Weights of a small transformer language model: 14 layers.
Each number is 128 + 24 x the weight over its row's rms, rounded and kept within 0 to 255. Layers, rows and columns count from 0. The size above them is the row's rms in percent of the matrix's.

# layer 10 MLP up, 1536x192, rms 0.091, rows 583-606, columns 0-95
size [ 96 101  97  99 104 104  98 101  99  91 107  96 100  94  99 105  91  92 104 109 102 107 102  99]
[[138 135 118 119 117 156 124 130 118 141 165 123 112 140 155 127 131 171 145 142  91  80 115  99 137 124 121 144 109 146 116 154 190 160 133 107 136  87 132 152 141 116  89 146  96  77 124 110 122 135 115 118 164 120 118 146 127 102 135 105 123 164 123 112 124 113 140 115  89 102 133 122 110 109 170 127 143 131 124 137 162 119 132 114 110 104 120 101  95 106 136  92 171 132 104 139]
 [130  95 124  60 141 125 115 109  76  93 119 143 128  95 162 119 126 140 137  93 166  94  87 147 112 104 155 107 106 166 146 138  95 119 105 166 155 116 120 133 163 110 106 132 121 130 158 116 176 118 142 178  86 123  82 114 125 125 121 174 190 166 135 166 134 100  78 127 144 130 124 136 138 180 144 117 139 130 145 135 132 115 110 190  73 122 122 131 114 116 119 170 112 145 109 166]
 [118 104 141 129 133 146 110 166 145 149 132 123 120 168 129 195 113 144  86 103 139 134  91 139  80 133 157 111 167  82 143  78 118  98 132 122 133 159  90 110 145  70 128 126 119 116 125 133 169 157 127 112 112 123 113 188 104 111 104 123 132 113 131 106 104 107 133 118 133 135 141 141 131 156 113 109 186  95 131 139 136  51  98 100 134 125 170  94 132 157  71 148 119 148 151 138]
 [120 141 152 133 158 137 132 150  96 117 123 128  92 144 138 140 134 139 117 138 133 152 117 139 144  53 101  79 159 166 122 145 160 113 149  82 133 110 135 145 112 112 133 175 165 104 132 139 144 134 122  86 149 142 138  74 127 118 121  76 130 123 128 138 160 147 111 164 143 150 146 133 144 140 131 122 129 144 102 117 127  79 138  80 108 142  99 118 126 149 116 148 118 135 162 146]
 [124 112 172 151 161 102 139 112 164 177 140 132 129 166  95  99  79 184 134 150 122 127 155 131  84 111 112  74 135  95 160 177 117  86 185 157 130 193 136 177 143 116 133 136 132 147 150  90 122 133 117 127 101 109 149 122 149 138 119 184 140 107 145 157 112 152 111 139  94 134 146 149 143 103 119 122  92 171 132 162 119 125 154 110 129 146 178 104 133 104 117 150 128 124 145  88]
 [146 120 133  65 121 106 147 116 118 135 106  91 147 197 132  96 151 124 135  93 118 128 140  90 138  97 135 133 146 120 137 122  99 150 135 108  98  96 125 107 158 124 133 113 110 126 104 103 140 140 129 147  81 115 156 110  84 120 157  84 130 113 169 119  88 145 134 138 115 138 142 162 173  97 101 107  94 108 110  98 127 115 118 148  94 113  53 127 131 115  87 101 143 127 108 127]
 [113 105 118 124 131 145 110 137 125 122 140 124 103 139 121 133 164  95 184  99 132  93  81 155 135 120  83 115 103 119 122 170 154 171 115 124 121 155 109 120  81 126 102 167 119 161 102 129 143  91 122 180 139 162 111 182 111 147 161 169 107 127  91 112 145 182 124  88 125 135 148 168 130 102 116 129 124 104 132 150 123 118 119 149  96 144 177 148 131 163 119 134 109  93 114 113]
 [102 126 111 101 122  97 122 108 127 179 133 124 120 132 138 120 109 163 129 155 125 164 156  61  95 176 149 129 127 124 126 109 130 102 146  81 150 157  86 126 166 125 175 109  86 127 158 104 126 138 105 144  95 137 145 129  90 163 110 121 137 146  95 115 117 161 123  95  99 114 109 118 129 153 125 125 168 163 134 130 122  84 141 108 147 170 126 126 100  98 124 107 111 147 159 119]
 [113 106 107 142 120 164 158 181 119 146 116 144 145 127 157 114 136 124 136 126 141 128 118 161 146 106 132 113 147 151 144 104 132  79 143 146 104 112 168 169  83 120 120 113 137  61 108 166 144 132 154 101 146  93 155 116 118 121 129 141 145 148 140 121 111 104  99 150 147 151 120 131 157  65  91 136 104 120 160 115 127  92 142 139 165  92 134 130 129 116 148 155 160 101 178 128]
 [ 89 109 102 135 112 134  97 104  90 136 112 108  98 168 113 120 162 173 101 124  93 171 149 126 106 138 147 117 144 122 149 141 142 123 101 103 159 167 119 174 102 120 139 154 123 175 157 160 144 156 133 115  98 122 144 102 109  82 130  72 143 154 124 145 101 171 157 175 119 157 146 117 134  78 131 114 135 151 150 153 116 134 111 120 146 128 113 141 116 142 101 108 111 100 115  81]
 [144 107  93 139 141 116 122 136 143 133  71 134 118 118 107 123 171 101 111  82 140 115 143  91 139 147 135 104 133 113 149 132 148 141 121 116  84  92 106 122 155 109 149  95 119 110 117 149 167 104 104 144 136 117 160  79 110 150 136  75 125 135  97 128 137 126  92 132 109 136 170 119 121 125 134 134 115 115 100  96 112 157 121 153 145 115 172  98 111 129 113 201 162 154 147 110]
 [136 105 114 159  93 125 103 134 124 116 134 123  95 157 131 140 172 167 116 142 152 122  97 103 171 146 118 119 119 122 109 133 146  83 132 138 124 142 130  88  93 145 121 141 174 141 132 156 142 124 137 170  99 157 119  74 134  80 137 141 117 153 146  67 116  73 105 126 111  87 124 123 167 107 130 137 100  85 135 141  99 131 125 117 121 159 125 153 108 144 148 109 118 120 142 151]
 [130 133 139 122 155 133 127 115  95 136 195 128 111 161 140 153 166 146 141 140 140 117  91  94 143 155 109 151 118 107 111 124 114 133 134  99 150 100 114 119 125  89 124 136  91 140 142 114 165 109 123 138  71 136 163  93 120 149 162 107 134 143 103  96 164 115 153 144 125 122 134 102 114  91  93  81 130 138 145 123 132 142 154 140 121 107 142 135 157 162  99 128 120 147 182 129]
 [ 93 149 121 146 150 161 117 156 173 159 129 125 117 139  78  98 111  91 124  84 143 154 138 124 129 120 124  99 143 138 112 126 142 107 119 132 118 164 142 142  88  98 163 113 118 128 113 102 118 109  98 138 123 118 148  98 100 131 128 126 119 112 112 165 114 111 126 132 128 142  58 122 133 143 151 166 116 145 170  87 144 114 141 153 135  86  99 118 154 140 152 127 191 171 102 130]
 [108 148 133 145  83 119 147 158 117 140 143 150 132 139 135 101 146 149 103 117 125 110 123 108 110  83 130 170 138 151 170 135 134  92 112 116 127  99 155 131 127 106 166 117 134 146 111 113 111 133 161  99 162 156 133 158 118  94 142 123 129 143 169 137 124 123 127 129 120 184 175 165 124 181  81 122 134 129 151 127 110 106 113 129 170 126 119 109 130 129 117 138 139 108 104 133]
 [144 126 135 118 168  94 104 139 135 144 143 166 128 136 121 164 112 109 124 138 147 105 154 119 133 157 154 149 126 132 113  82 109 108 138 152 145 157 150 112 137 149 138  68 154 149 100  83 123 128 149 134 168 153 130 126 137 192 100 117 125 132  90 114 102 147 145 101 114 100 156 153 138 129 130 137 133 128 144 155 123 156 131 127 148 122  79 143 100 104 136  81 138 120 103 137]
 [138 108 132 101 136 132 126 156 132 139 169 129 137 125 120 125 157 122 134  87 142 112 127 123  83 106 121 123 140 112 151 134 135 162 178 101 166 104 165  87 147 114 102 125 128 136 126 137 141 121  84 150  90 135 112 150 113 111 165 132 125 128 105 145 114 156 149 114  81 153 185 117  68 159 119 148  95 102 110 138 147 103 133 112 108 180 160 125 106 138 136 124 133 113 123 141]
 [ 83 114  84 107 108  90 151 132 167 115 107 144 155  85 112 129 149 106 143 126 134 156 141 120 154 128 152 143 157 154 142 136 153 143 144 142 113  95 110 154 135 108 126  99 155  88 132 139 172 124 119 135 105 128 151 129 153 132 111 115 158 103 101 123 101 145 115 122 162 138 127  98 126 168 100 122 172 148 129 120 110 134 102 173 149 130 168 139 122 134 129  93 156 160 132 126]
 [124  81 124 110 112 140 105 104  63 144 136 125 141  91 101 166 133 121 160 129 173  82 143 146 155 133 129 132 134 134  92 127 143 106 118 155  98  91  97 112 115 157 141 162 144 144  61 127 160 125 146  97  73 164 155 123 115 113 133 148 122 133 158 132 123 115 116 104 118 124 147 155 147  73 111 108 108 147 158 110 128 147 146 102 138 107  94 139 131 123 156 125 158  65 175 152]
 [119 115 114 152 118 137 177 133 142 137 171 126 172 171 143 153  99 171 182  90 120 147 154 130 141 159 138 112 144 118 143 147 166  89  95 132 102 111 111 119 117 124  98  97 114 169 135 122 124  87 126 135 113 104 134 115 118 127 133 147  87 163 169 139  93 135 111 117 153  90 105 146 159 128 156 148 121 117 141 103 159 130 144 149 143 122 152 120 170 182  94 100  81 166 116 118]
 [148 165 155 136 126 138 142 105 134 146 121 110 157 103 143  88 148  97  88 101 146 105 119 162 127 157 135 159 178 166  96 154  90 160 147 177 124 105  90 111 136 124 117 182 150 140  76 170  95 124 138 158 147 109 100 152 142 102 118 153 135 115 115 126 102 129 110 123 100 127 132 124 117 119 134 124 111 129 111 156 131 130 158 169 138 130 155 126 129 144 102  91 208 129  98 155]
 [115 140 161 101 116 108 101 171 128 143 109 121 160 139 127 133 127 117  79 154 125 159 135 176 139 152 156  94 135 103 144 116 140  85 102  99 147 126  98 149 103 132 158 158 124 101 171  94 148 110  82 112 166 105 116 126  79 164  78 156 124 112 144 142  74 118 135 165 127 123 141 165 125  71 121 127 117 130 139 109 159 121  79  97 151 118 140 148 101 127 135  68 115 111 163 119]
 [ 92 107 124 177 116 141 180 110 119 139 118 124  99 127 101 115 135 121 152 189  84 130 150 106 128 142  96 106 119 123 146 160 125 153 111 139 115 198 150 149 110 126 108 131  91 137  97 124 140 112 145 132 110 152 139  80 121 125 116 108 144 102  83  98 142 156 159 136 154 107 109 115 124 118 130 126 156  78  72 137 161 124 105 144 102 119 142 122 165 147 143 123 114 113 144 119]
 [130 118 126 122 143 103 130 122 119 126 123 102 137 138 146 107 143  89 171 160 109 131 121  69 116 127 134 143 116 157 124  94 112  99 146 100 148 150  90 102 159 104 112 135 100 100 151 160 124 133 148 129 136 121 104 168 121 123  89 138 150 105  79 104  94 149  84 150 154 163 108 111 101 161 154 110 162 105  77 130 145 144 164 110 133 152 128 142  63 126 158 170 173 121  98 107]]
# layer 10 MLP down (transposed), 1536x192, rms 0.0883, rows 583-606, columns 0-95
size [ 99 102  95 100 108 107 102 105 104  98 106  96  98  96  99 104  90  96 104 106 104 107 105 102]
[[128 130 123 101 176 126 125 103 135 135 144 112 139 126 103  96 134 118 129 105  86  89 157 131 143  81 114 138 110 139  85 104 112 191 103 122  87 131  76 130 153 126 135 107 155 138 142  73 123 112 148 106 170 143 117 143 155 132 108 136 138 129 126 106 116 146 106 142 147 110 104 111 121 164 155 148 127 169 104  43 135 140 122 120 137 111 132 146 104 106 114 159 134 143 116 137]
 [138 172  90 112 133 135 159 113 101 103 128 126 163 143 108 100  57 139 137  98 110 156 121 164 162 134 135 106 129 141 123 156 145  54 136 167 140 154 131 149 107 135 135 138 140 106 124 129 149 146 141 155 124 124 102 174 110 138 106 110 151 129 108 135 116  99 151 121  87 115 134 117 133 165 141  90 156 158 137 163 121 134 127 157 128  99 104 157 105 138 119 123 116 138  91 161]
 [104 147 127 154 150 149 108 106 136 126 139 135 137 112 130  89 141 115 114 103 132 166 165 129 166  85 115 121 113 152 144 145 149 203 108 149  80  93 121 186 132 132 138  99 114 128 126 118 108 105 137 148 140 110 110  70 152 151 131 114  98 103 136 116 122 132 114 134 117 133 145 125 119 117 149 134 129 122 121 155 136 144 200 133 165 120  83 128 100 105 127 117 138 100  85 158]
 [144 136 150 125  95  81 130 168 118 100 122 129 161  54 162 186 135  83 137 130 116 129 114 152 127 158 118 104 167 101 103 129 123 123 144 139 134 116 136 112 134 134  95 103 100 115 143 121 145  98 148 142 125 136  92 121 126 130 133 132  95 160 160  76 115 139 149 125 118 147 119 137 112  99 145 156 155 152 172 160  99 149 179  69 126 163 153 113 134 120  95 122 131 124 138 124]
 [144 167  96  78 126 129 110 110 185 122 104 132 119 138 134 121 135  79 125 133 103 148 132 149 145 141 117 156 147 145 135 120 172 198 164 147 101 108 156 129 117 127 133 122  76 128 154 129 156 118 102 112 171 145 112 102 131 133 124 118 160  66 145 121 119 147  90  40 144 149 146 101  84 136 129 129  99 140 133  92 147 151 112 128 127 144 141 105 133 184 128 106 121 120 132 137]
 [150  89 122 102 164 121 154  96 117 133 159 121 161 119  99 136 102 131 115 160 147 150 103 144 149 138 117 142 167 106  67 123 168 130 117 163  90 137 126 141 125 117  94 114 139  94 142 154  91 136 125 161  77 116 118  99 163  85 156 155 102 139 124 126 166 122 122 122 120 161 129 113 101 132 157 127  82 151  79 143 152 129 140 101 117 161 108  92 109 125 104 133 149 116  60  74]
 [143 109 111  94  59 132 156 126 117 179 142 155  74 133 136 110 150 146 160  98 134 146 137 147 126 140 166 147 149 118 147 154 154 144 176 104 126 115 123  81 138 142 124 129 147 128 130 127  97 140 174 136 125 114 161 110 146 132 123 175 115 103 136  93 118 133 107 132  95 128  97 123 170 135 128 161 139 133 112  93 166 129 119 140 125 161 126 133 135 121 132 140 121 133 159 136]
 [103 112 135  89 138 137 177  84 115  95 145 140 115 114 126 124 140 166 126 129  91 126 153 106  83 138 103 148 115 109 123  84 141 163  90  82 116 160 144 119 102 120 137 117 133 101 141 149 130 146  95 112 128 138  83 121  92 207 133 136 142 158 110 115  90 118 154  94  96 136 142 129 128 116  97 125 187 170 119 136 181  75 151 106 135 160 113 141 106 103 142  80 154 146 158 110]
 [144 143 113  96 160  91 139 141 132 129 141 153 116 120  87 138 125 134 148 121 119 141  95  96 115 106 125 120 134 157 139 132 136 144 121 148 111 111 167  83 157 104 105 115 138 147 139 121 123 181 135 138  95 138 150 135 126 161 130 177 167 173 159 155 177 139 132 162 141 116 122 139 127 175 184 135  95 105 145 128 115 125 121 176 146 119 119 142 104 154 103 145 147 136 130 145]
 [158 138  99 150 103 128 135 147 126  72 149 135 164 135 114 109 114  92 117  95 153  98 127 114 127 145 116 118 113 100 113 114 122 131 137 128 110 122 141 115 141 116 134 118 131 123  99  97  87 128 114 106 132 157 124 142 151 178 128 152 123 102 137 115 131 105 136  83 124 142  98  95 133 144 156 154 160 141 113  91 173 130 169 130 135 106  81 171 123 118 145 146 170 132 152 172]
 [141 127  98 138 152 124 141 112 107  86 129 108 123 128  73 130  93 129 174 152 111 130 155 117 108 148 127  95 126 128 114  75 156  63 112 145 150 136 108 140 110 123 149 126 142 128 162 118 129 115 135 138 139 111 142 125  87 138 147 113 152 146 127  86 136 137  97 121 174 114  99 133 127 149 138 127 154 164 188 133 110 118 118  89 116 116 117 134 150 154 120 121 127 150 122 129]
 [115  95 115  96 130 142 140 132 148 143 127 128 125 112 138 121 120 160 155  97 121 134 132 124 132 167 135 154  92 145 151 118 136 160 109 134 165 128 147 136 123 158 134 152 144 112 137 119 141 138 169 161 138 146 108 135  76 124 106 184 156  96 148 136 118 150 123 147 143 139 115 148 126 130 121 140 122 168 124 124 135 121 176 151 135  77 122 146 174  85 135 139 101 132 168 143]
 [102  85 143 112  78 115 141 150 132 134 158 128 145 103 128 115 117  77 121  90 113 116 132  68 142 141 115 160 132 161 118 108  94 181 119 122 159 166 140 135 154  76 126  92 114  97 129  89 136  94  95 144 119 115 130 141 142 131  88 146 163 137 119 111 130 135  86 103 152 126 122 127 157 158 128 169 123 135 132 111 136 111 124 124 112 101  91 142 124 126 125 142 117  99 108 158]
 [127 125 128  83 138 143 117 137  88 164 137 136 144 116 124 102  99 144 116 108 154 149 155 107 144 147 119 133 147 150 183 128 155 186 128 147 148 117 145 132 151 125 122  99 123 136 174 159 121 160 144 125 121 139 101 109 163 162 131 152 130 139 130  78 125  89 109 113 138 164 116 165 127 127 145 106 160 150 109 130 172 175  98  99 130 129 124  89 125 140  82 107 112 111 132 129]
 [118  94 118 124 112 119 142  93 101 159 137 158 123 151 101 122 135 153 117 122 153 158 141 113 147  84 126 121 128 142  91 142 128 110 154 152 112 122 135 136 119 151 185 140 184 132 106 144 161 119 151 148 113  81 133 111 149 175 154 137 168 164 104 138 142 118 120 146 137 121  83 121 132 161 123 136 124 164  51 102 103 129 108 102 121 120 131 104 181 133 163 114 140 114 127 105]
 [121 143 155 122 110 140 146 134 132 112 156 119 175  90 135  91 141 123  81 112 137 156 105 138 113 115  92 153 138 137 107 140 162 106  69 163 169 153 110 164 190 134 143 101 172 155 102 145 174 124 121  96  66 144 137 123 119 118 143 151  97 118  66 109 136 101 124 170 144 139 194 123 152 168 123 132 168 126  94 130 138 135 127 147 147 140 128 122 117 116  89 118 111 101 136 125]
 [153 173 118 118 123 104 131 107 115 129 129 138 105 119 108 101 154 173  84 138 130 123 127 158 125 133 147 143  94 153  84 134 115  56 135 164 122 153 155 130  75 112 140 119 143 179 124 125 123 119 136 145 148 109 120 155 126 113  93  88 117 107 111 152 129 136 166 158 128 101 120 122 142  75 107 134 146 143 154 104 193 144 124 125 144 121 163 127 104 165 130 155 107 133  83  99]
 [136 133 128 113 139 142 115 141 125 135 114 111 103 171 168 123 145 148 107 145 137 107 106  87 164 130 138  96 106 182 111 106 142 162 150 109 134 171 165 106 151 120 105 178 106 138 119  85 128 121 156 145 115 137 100 141 128 101 175 144  99 145 149 142 140 119 139 170 128 119 163 137  97 122 147 127 117 137 163 147 135  92 113 108 104 118 133 120 112 120 124 108  56 116 120 134]
 [ 86 133 160  96  99 125 142 123 118 144 135 116 105 123 160  62  69 123  92  99 126 142  97  88 108 149 127 131 102 152 108  96 104 197  95 121  92 166 121 135 137 124 123  81 144 142 161  99 116 119 114 121  92 145 152 129 154  73 137 106 135 124  77  92 177  79 118  95 120 149 188 127 172 101 139 123 126 147 125 118 127 136 121 115 121 137  91 129  91 161 156 117 111  88 125 125]
 [156 100 124 112 124 146 121  94 115 126 114 125 161 142 125 157 106 125  83 101 153 105 157 185 112 143 118 115 141 132 125 139 141 140 126 171  89 121 146 108 137 114 102 138 134 172 175 120 162 100 128 145 108 161 112 104 101 113 124 139 118 103 128 130 147 157 133 140  94 138 110  94 161 133 119 145 153  93 174 108 151 108 117 128 148 123 102  90 105 120 139  79 147 144 156 152]
 [123 113 100 112 163  96 123 133 134 158 154 111 130 150 132 102 115 126  90 167 127 123 130 119 113 111 137 104 100 154 124 125 155  79 167 129 167  88 149 105 119 110 136 153 124 109 101 101 137 125 119 176 148 141 126 110 124 150  78 142 152 136 208 103 117  71 111 110 125 120 135 161 110 127 138 161 139 147 119 119 114 116 126 124 115 119  70 121 134 144 130 102 109 147 124 171]
 [149 118 111  93 128 143  81 142 121  96 109 121 158 104 107 172 144 174 106 153 152 135 140  77 117 127 150 108 156 163  72 122 141 138 143 151  93 149 166 146 110 143  91 122 115 104 105  71 157 115 155 160 113 114 113 120 129 150 152 172 126 101 107 109 159 143 168 131 143 111 147 163 171 167 192 114 143 144 152 166  95 123 132 128 131 125 105 157 100 150 151 132 108 121 129 139]
 [114 146 122 139 131 140 139 123 136  55 176 125 106 125 119 131 146 145  99 126 146 111 101 125  90 161 119 135  96 135 104 134 103 122 153 100 138 132 137 115 118 145 148 152 136  91 160  94 139 134 138 127 129 134 149 124 122 121  93 136  89 138 131 130 154 133 156 144  94 138 142 140 111 126 172 118  80 100  85 109 108  97  89 138 144 151 126  81 134 163 101 136 149 140 127 139]
 [111 162 116 164 140 128 124 111 146 192 100 115 152 130 122 181 120 124 150 126 161 145 106 126 141 133 137 143 121 104  77 162 109 144  93 101 158 101 107 154 165 153 123 123 127  88 105 152 154 164 129 109 121 109 141 126 104 100 127 107 115 134 127 116 158 106 119 139 133 131 126 129 107 110 129  95  90 101 126 182 120 191 126 130 163 102 135 133 141 124 111  88 184 137 131 143]]
# layer 10 MLP gate, 1536x192, rms 0.0903, rows 584-607, columns 0-95
size [104 105 100 106 103 104 105 103 108  98  98 100  97 103 104  89 101  99 102 104 105 100 101 106]
[[137  98 138 134 138 144 135 124 110 149 145 109 157 140 124 147 105 134 109 157 114 106 115 162 104 139  99 154 115 146 158 129  94 152  85 148 113 156 142 150 126 126 110 161 124 116 162 116 136 175 145 149  79 167 105  97 122 161  83 167 156 108  96 111  80 133 137  99 123 143 135 158  98 104 146 160 105 124 131 140 116 132 155 140  87 154 102 127 164 138 117 101 181 137 136 112]
 [123 163 142 162 134 103 143 132 111 166  90  77 108 120 165 120 156 134 147 125 138  98 129 107  82 146 141 167 147 114 114 126 159 152 159 140 171 160 108  96 151 107 106 131 133 108 131 150 156 134 141 149 135 153 143 164 121 120 154 101  86 134 103 108 149 152 127  72  83 125 128 135 135 162 118 131 133 140 115 119 145 114 103 109 122 169 132  90 131 192 114 126 146  81 167 105]
 [182 138 103 113 116 161 128 101 106 125  90 119 131 146 146 119 136 122 158  96 160 139 159 152 143 138 146 139 104 162 148 126 136 137 136 178  89 124 179 148  98 129  61 105 135 108 131 125 116 110 141 120 118 114 157 159 154  95 138 142 157 147 124 118 109 124 113 110 142 155 125 142  74 157 105 145 144 126 156 128 139 137 167 120 161 121 110 133 154 131 145 105 124  99 170 142]
 [123 145 124  74 141 137 118 134 150 131 142 125 120 122 118 173 128 150 144 124 131 100 137 116 141 130 105 152 105 136 151 147 131 146 164 133  71 169 154 126 101 104 111 129 115 136 147 143 170 122 125 151 135 141 177 111 102 121 148 120 159 102 112 102 130 140 109 136 140 164 115 139 130 127 140 124 160 157 118 143 135 135 122 174 139 115 105 109  89 163 105 112 133  83  87 137]
 [144  77 122 144 135 157 109 117 129 164 130  70 128 103 152 171 133 154 110 143  98 135 117 118 136 121 127 164  92 110  90 115 135 168 136 114 174 126 129 131 134 101 119 153  82 110 152 152  65 124 132 101 145 199 131 144 109 159 135 135 117  99 158 135 139 119 134 108 138 126  83  99 140  91 113 142 137 156 158 160 170  83 140 157 139 121 142 147 132 136 150 152 144 135  97 103]
 [129 134 138 167 106 114  65 104 110 153 114 155 144 124 137 108 106 150 105 139 156 187  94  88 180 130 120 152 166 136 144 100  89 154  91 115 117  99 117 108 123 107 113 120 134 141  80 102  97 132 120 139 136 156 140 124 158 115 125 144 104 113  83 127 111 114 133 141 127 142 132  98 110 100 131 120 108  94 141 124 120  77 146 169 119 133 120 127 142 162 106 167 134 154 141 128]
 [122 132 127 147 153 130  75 156 137 127  99 123 120 147 171 129 152 101 139 104 116 110 127 111 166  57 124 119 132 118 104 128 120 136 149 134 128  87 161 110 147 122 117 140 146 155  97 118 130  96 114 154 124 114 161  82 157  96 154 136 162 109 142 133 170 148 120 124 134 117 125 152 145 127 126 163 115 118 154 128  56 164 104 165  61 132 149 134 172 146 114 148 175 114 126 148]
 [ 88 158 156 101 144 125 114 127 132 136  83 157 172 140 167 101  94 164 124 165 105 144 163 144 126 178 100 122 117 151 100 105 115 140 124  89 102 104 161 121 149 111 173 159 141 143 109 130 130 142 136 137 107 140 111  93 105 104 115 117 164 116 128 109 100 105  78 124 109 101 110 108 138  96 186 134 124 142 114 137 154 118 116 176 108 169 125  88 167 111 160 140 106 141 156 113]
 [125 124 175 126 128 162 131 139 138 177 120 121  85  96 128 162 160 130 150 154  99 114 100 162 144 161 173 153 118 152 102 166 130 119 171 126 144  93 137 123 104 126 120  97  85 119 163 106 139 138 117 143 129 108 123 133  98 100 134 130 163 142 151 124 144 168 163 122 132 136 117 139 105 109 113 115  64 118 116 173  89 165 134 119 107 165 152  76 108 130 136 135 100 108 127 108]
 [112 125 129 111 155 161 124 110 168 137 114 127 109 109 149 140  84 138 143 117 144  98 130 138  99 131 154 144 124 116 130 159 147 143 146  92 112 107 119 127 138 144 104  85 114 142 151 135 143 133  87 152 122 147 121  99 117 140  90 153 124 100 137 127 168 141 139 104  79 127 144  75 158  53 109 128  87 107 117 106 118 141 135 177 108 131  83 132  98 101 127 141 115 100 117 115]
 [133 129 109 156 129 134 108 112 115 103 114 114 114  93  66  97 145 143 141 123 133 107 144 160 178  80 126 123  94 149  71 119 117 130 140 117  96 138 110 108 113  77 104 112 128 111 154 102  93 130 128 114 131 145 157 102 143  99 130 116  82 134 108 113 105 103 119  97 121 147 105 142 110 111 143 140 153 111 161 114 155 124 175 140 124 145 127 151 111 141 127 187 126 148 100  88]
 [156 112  72 173 138 103 115 113 122 134 115  89 122 151 150 111 116 123 100 100 118 146 127 138 125 104  88 147 162 170 101 112 120 109 121 153 143 119 144 128 131 177 163 136 105 129 131 155 172 127 154 184 179 127 102 130 169 155 106 142 136  67 122  96 142 124 116 113 117 179 140 177 154 135 103 126 113 116 191 114 145 122 123 131 133 128  88 126 141 150 125  96 130 135 138 151]
 [150 111  78 140 127 123 133 121 125 146  92 138 111 170 153  99 150 126 127  97 130 105 108 130 130 121 117 159 132 146  85 155  96 157 115  98 138 117 165 102 151 157 162 112 165 103 145 131 114 129 124 135 153 102 140 102  80 165 141 112 157 130 125 120 114 176 103 131 103 104 127 120 141 155  95 123  97 127 120 137  97  88  97 140 134 122 129 127 154 132 134 111 133 127 141 104]
 [140 142 106 136 120 163 106  81 125 135 103 132 139 149 192 115 112 139 126 122  66 145 142  73 160 132  95 160 114 137 137 132 105 134 120 174 121 137 125 120  97 188  89  97 128 148 123 119 145 131 163  88  98 152 138 141 117 134  95 134 129 133 134 134  79 146 112 114 114 114 129 148 116 143 161 124 156  86 150 128 155 109 108 125 121 157 183 127 114 123 118 160 168 121 133  90]
 [155 131 130 152 132 136 111  97 158 154 133 128 133 137  79 133 108 141 164 149 100 112 154 105 118 119 147  97 151 161 102 142 140 129 103 144 165 105 152  90 154 135 166 148 150 166 102 156 113 166  66 131 148 103  90  21 126 101  96 136 164 147 110 124 128 149  87  77 102 141 121 125 117 135 164 178 119 165 123 160  98 151 151 139 125 138  93 147 154 133 126 100 147 134 127 139]
 [142 119 159 135 105 134 142 173  99 169 148  98 148  96 116 101 160 105 112 115 121 120 140  85 130  95 132 139 127 143 116 152 140 161 127 134 106 113 130  89  62 140 129  94 134 133 125 139 153 118  98 118  91 161 127 130 116 118 112 156 131 121  86 136 122  93 136 161 137 148 124  85 145 112 147 145 101 120 101 141 148  93 180 137 114 135 187 135 151 112 170 144 140 119  91 145]
 [ 89 172 113  68 168 153  94  95 122 111 152  75 106 103 137 211 159 140 170 183 134 119 112  95 131 120 133 134 151 127 102 120 114 100 114 101 152 101 106 144 132  96 123 131 146 172 138 103 143 111 139 131  88 145 150  99  97 147 161 107 160 135 109 143  94 124  81 163 130 148  84 147 111  95 107 133 131 140  87 174 132 100 181 123 132 128 139 144 127 107 124 159 163 113 139 123]
 [138 125 139 138 116 148 113 107 128 154 140 117 130  86  71 135 144 162 144 151 169 111 127 125 115 116 121 106 160 141 144 133 106 116 138 114 132 105 134 158 177 124 136  90 106 126 115 194 162 123 144 126 140 128 113  94 125 142 115 140 128 139 163 121  98  99 100 128  98 137 110 149 146 151 112 137 101 167 117 142 113  98 148 157 110 110 114 139 142 116 123 173 164 171 141 153]
 [117 123 129 154  97 147 113 123 107 178 110 131 118 150 154 141 122 110 117 149 141 160 105 111 122 118 147 119 121 132 114 108 103 133  98 108 150 107 127 102 123 136 125 132 111  88  88 145 105 176 156 129 182 100 125 138 103 145 114 115  83 134 144  80 116 140 162 123 158 108 142 168 175 104 113 158 145 115  55 158 136 131 105 125 104 118 131 140 118 134 128 160 162 100 110 156]
 [ 74 154 118 135 125 111 108 126  91 127 126 128 114 111 108 107 110 140 164 113 133 124 141  91 145 132 136 148 121 123 165 134 118 154 130 125 145 146 175 150 138 158 157  97 122 160 120 126 146 155 140 119 128 160 128 150 133 119  75 177  94 127 147 131 148 163 150 100 106 140 124 132 130 140  88 112  95 125 155 134  83  92 117 189 151 109 142 182 141 117 145 108 139 180 121  99]
 [136 126 116  86 133 132 121 117 159 127  82 155 143 121 144 171 137 132 154 139 115  87 148 135 110 116 116 144 121 197 113 124  83 152 142 111 133 103 142 113 155  90  74 123  95  93 147 119 127 146 163 115 141 160 148 103  90  84  91 114 139 148 138 107 110 126  96 119 137 154 175 121 139 123 145 129 137 131 103 156 141 110 129 128 125 135 142 140 116 115  97 109 136 141 138 174]
 [135 114 136 141 152 102 109 138 116 146 101 108 125 125 130 114 133 116 124  92  96 142 159 142 126 151 109 109 140 105 140  99 109 102 126 102 117 119  99 122 100 171  93 147 131 189 136 127 135 123 109 106 136 114 148 131 154  72 145 124 142 122 140 129 128  83 106 112 100 169 125 136 174 139  85 137 172 176 105 138  81 129 147 132  87 114 146 106 157 132 120 156 149 147 119 168]
 [ 84 177 110 139 115 181 155 111 123 116 144 158 145  92 176 107 136 119 154 114 120  95 139 172 143 168 123 122 131 113 140 152 160 140 128 141 180  98 149 127 167 148 120 137 126 112 104 143 133 141 147 139 187 181 142 115 105 128 111  97 100  88 145 172 128 152 110 117 108 146 129 125 153  95 145 146 139 135  89 129 155 117  93 118 130 138 140  87 152 137 169 143 120 126 119 129]
 [134  95 154 134 112 115 136 147 148 114 136 114 109  79 101 131  97 107 144 134 135 124  98 151 120  95 121 117  72 124 127 139 148 104 110 128  83 126 133 136 160 150 142 140 148  96 119 153 124 121 165 137 132 154  65 159 197 136 138 178 137  99 137 137  96 133 169 156 118 114 135 130 115 145 107  91 138 141 137 124 120 130 126 135 112 141  98 143 135 110  93  93 158 139 106 120]]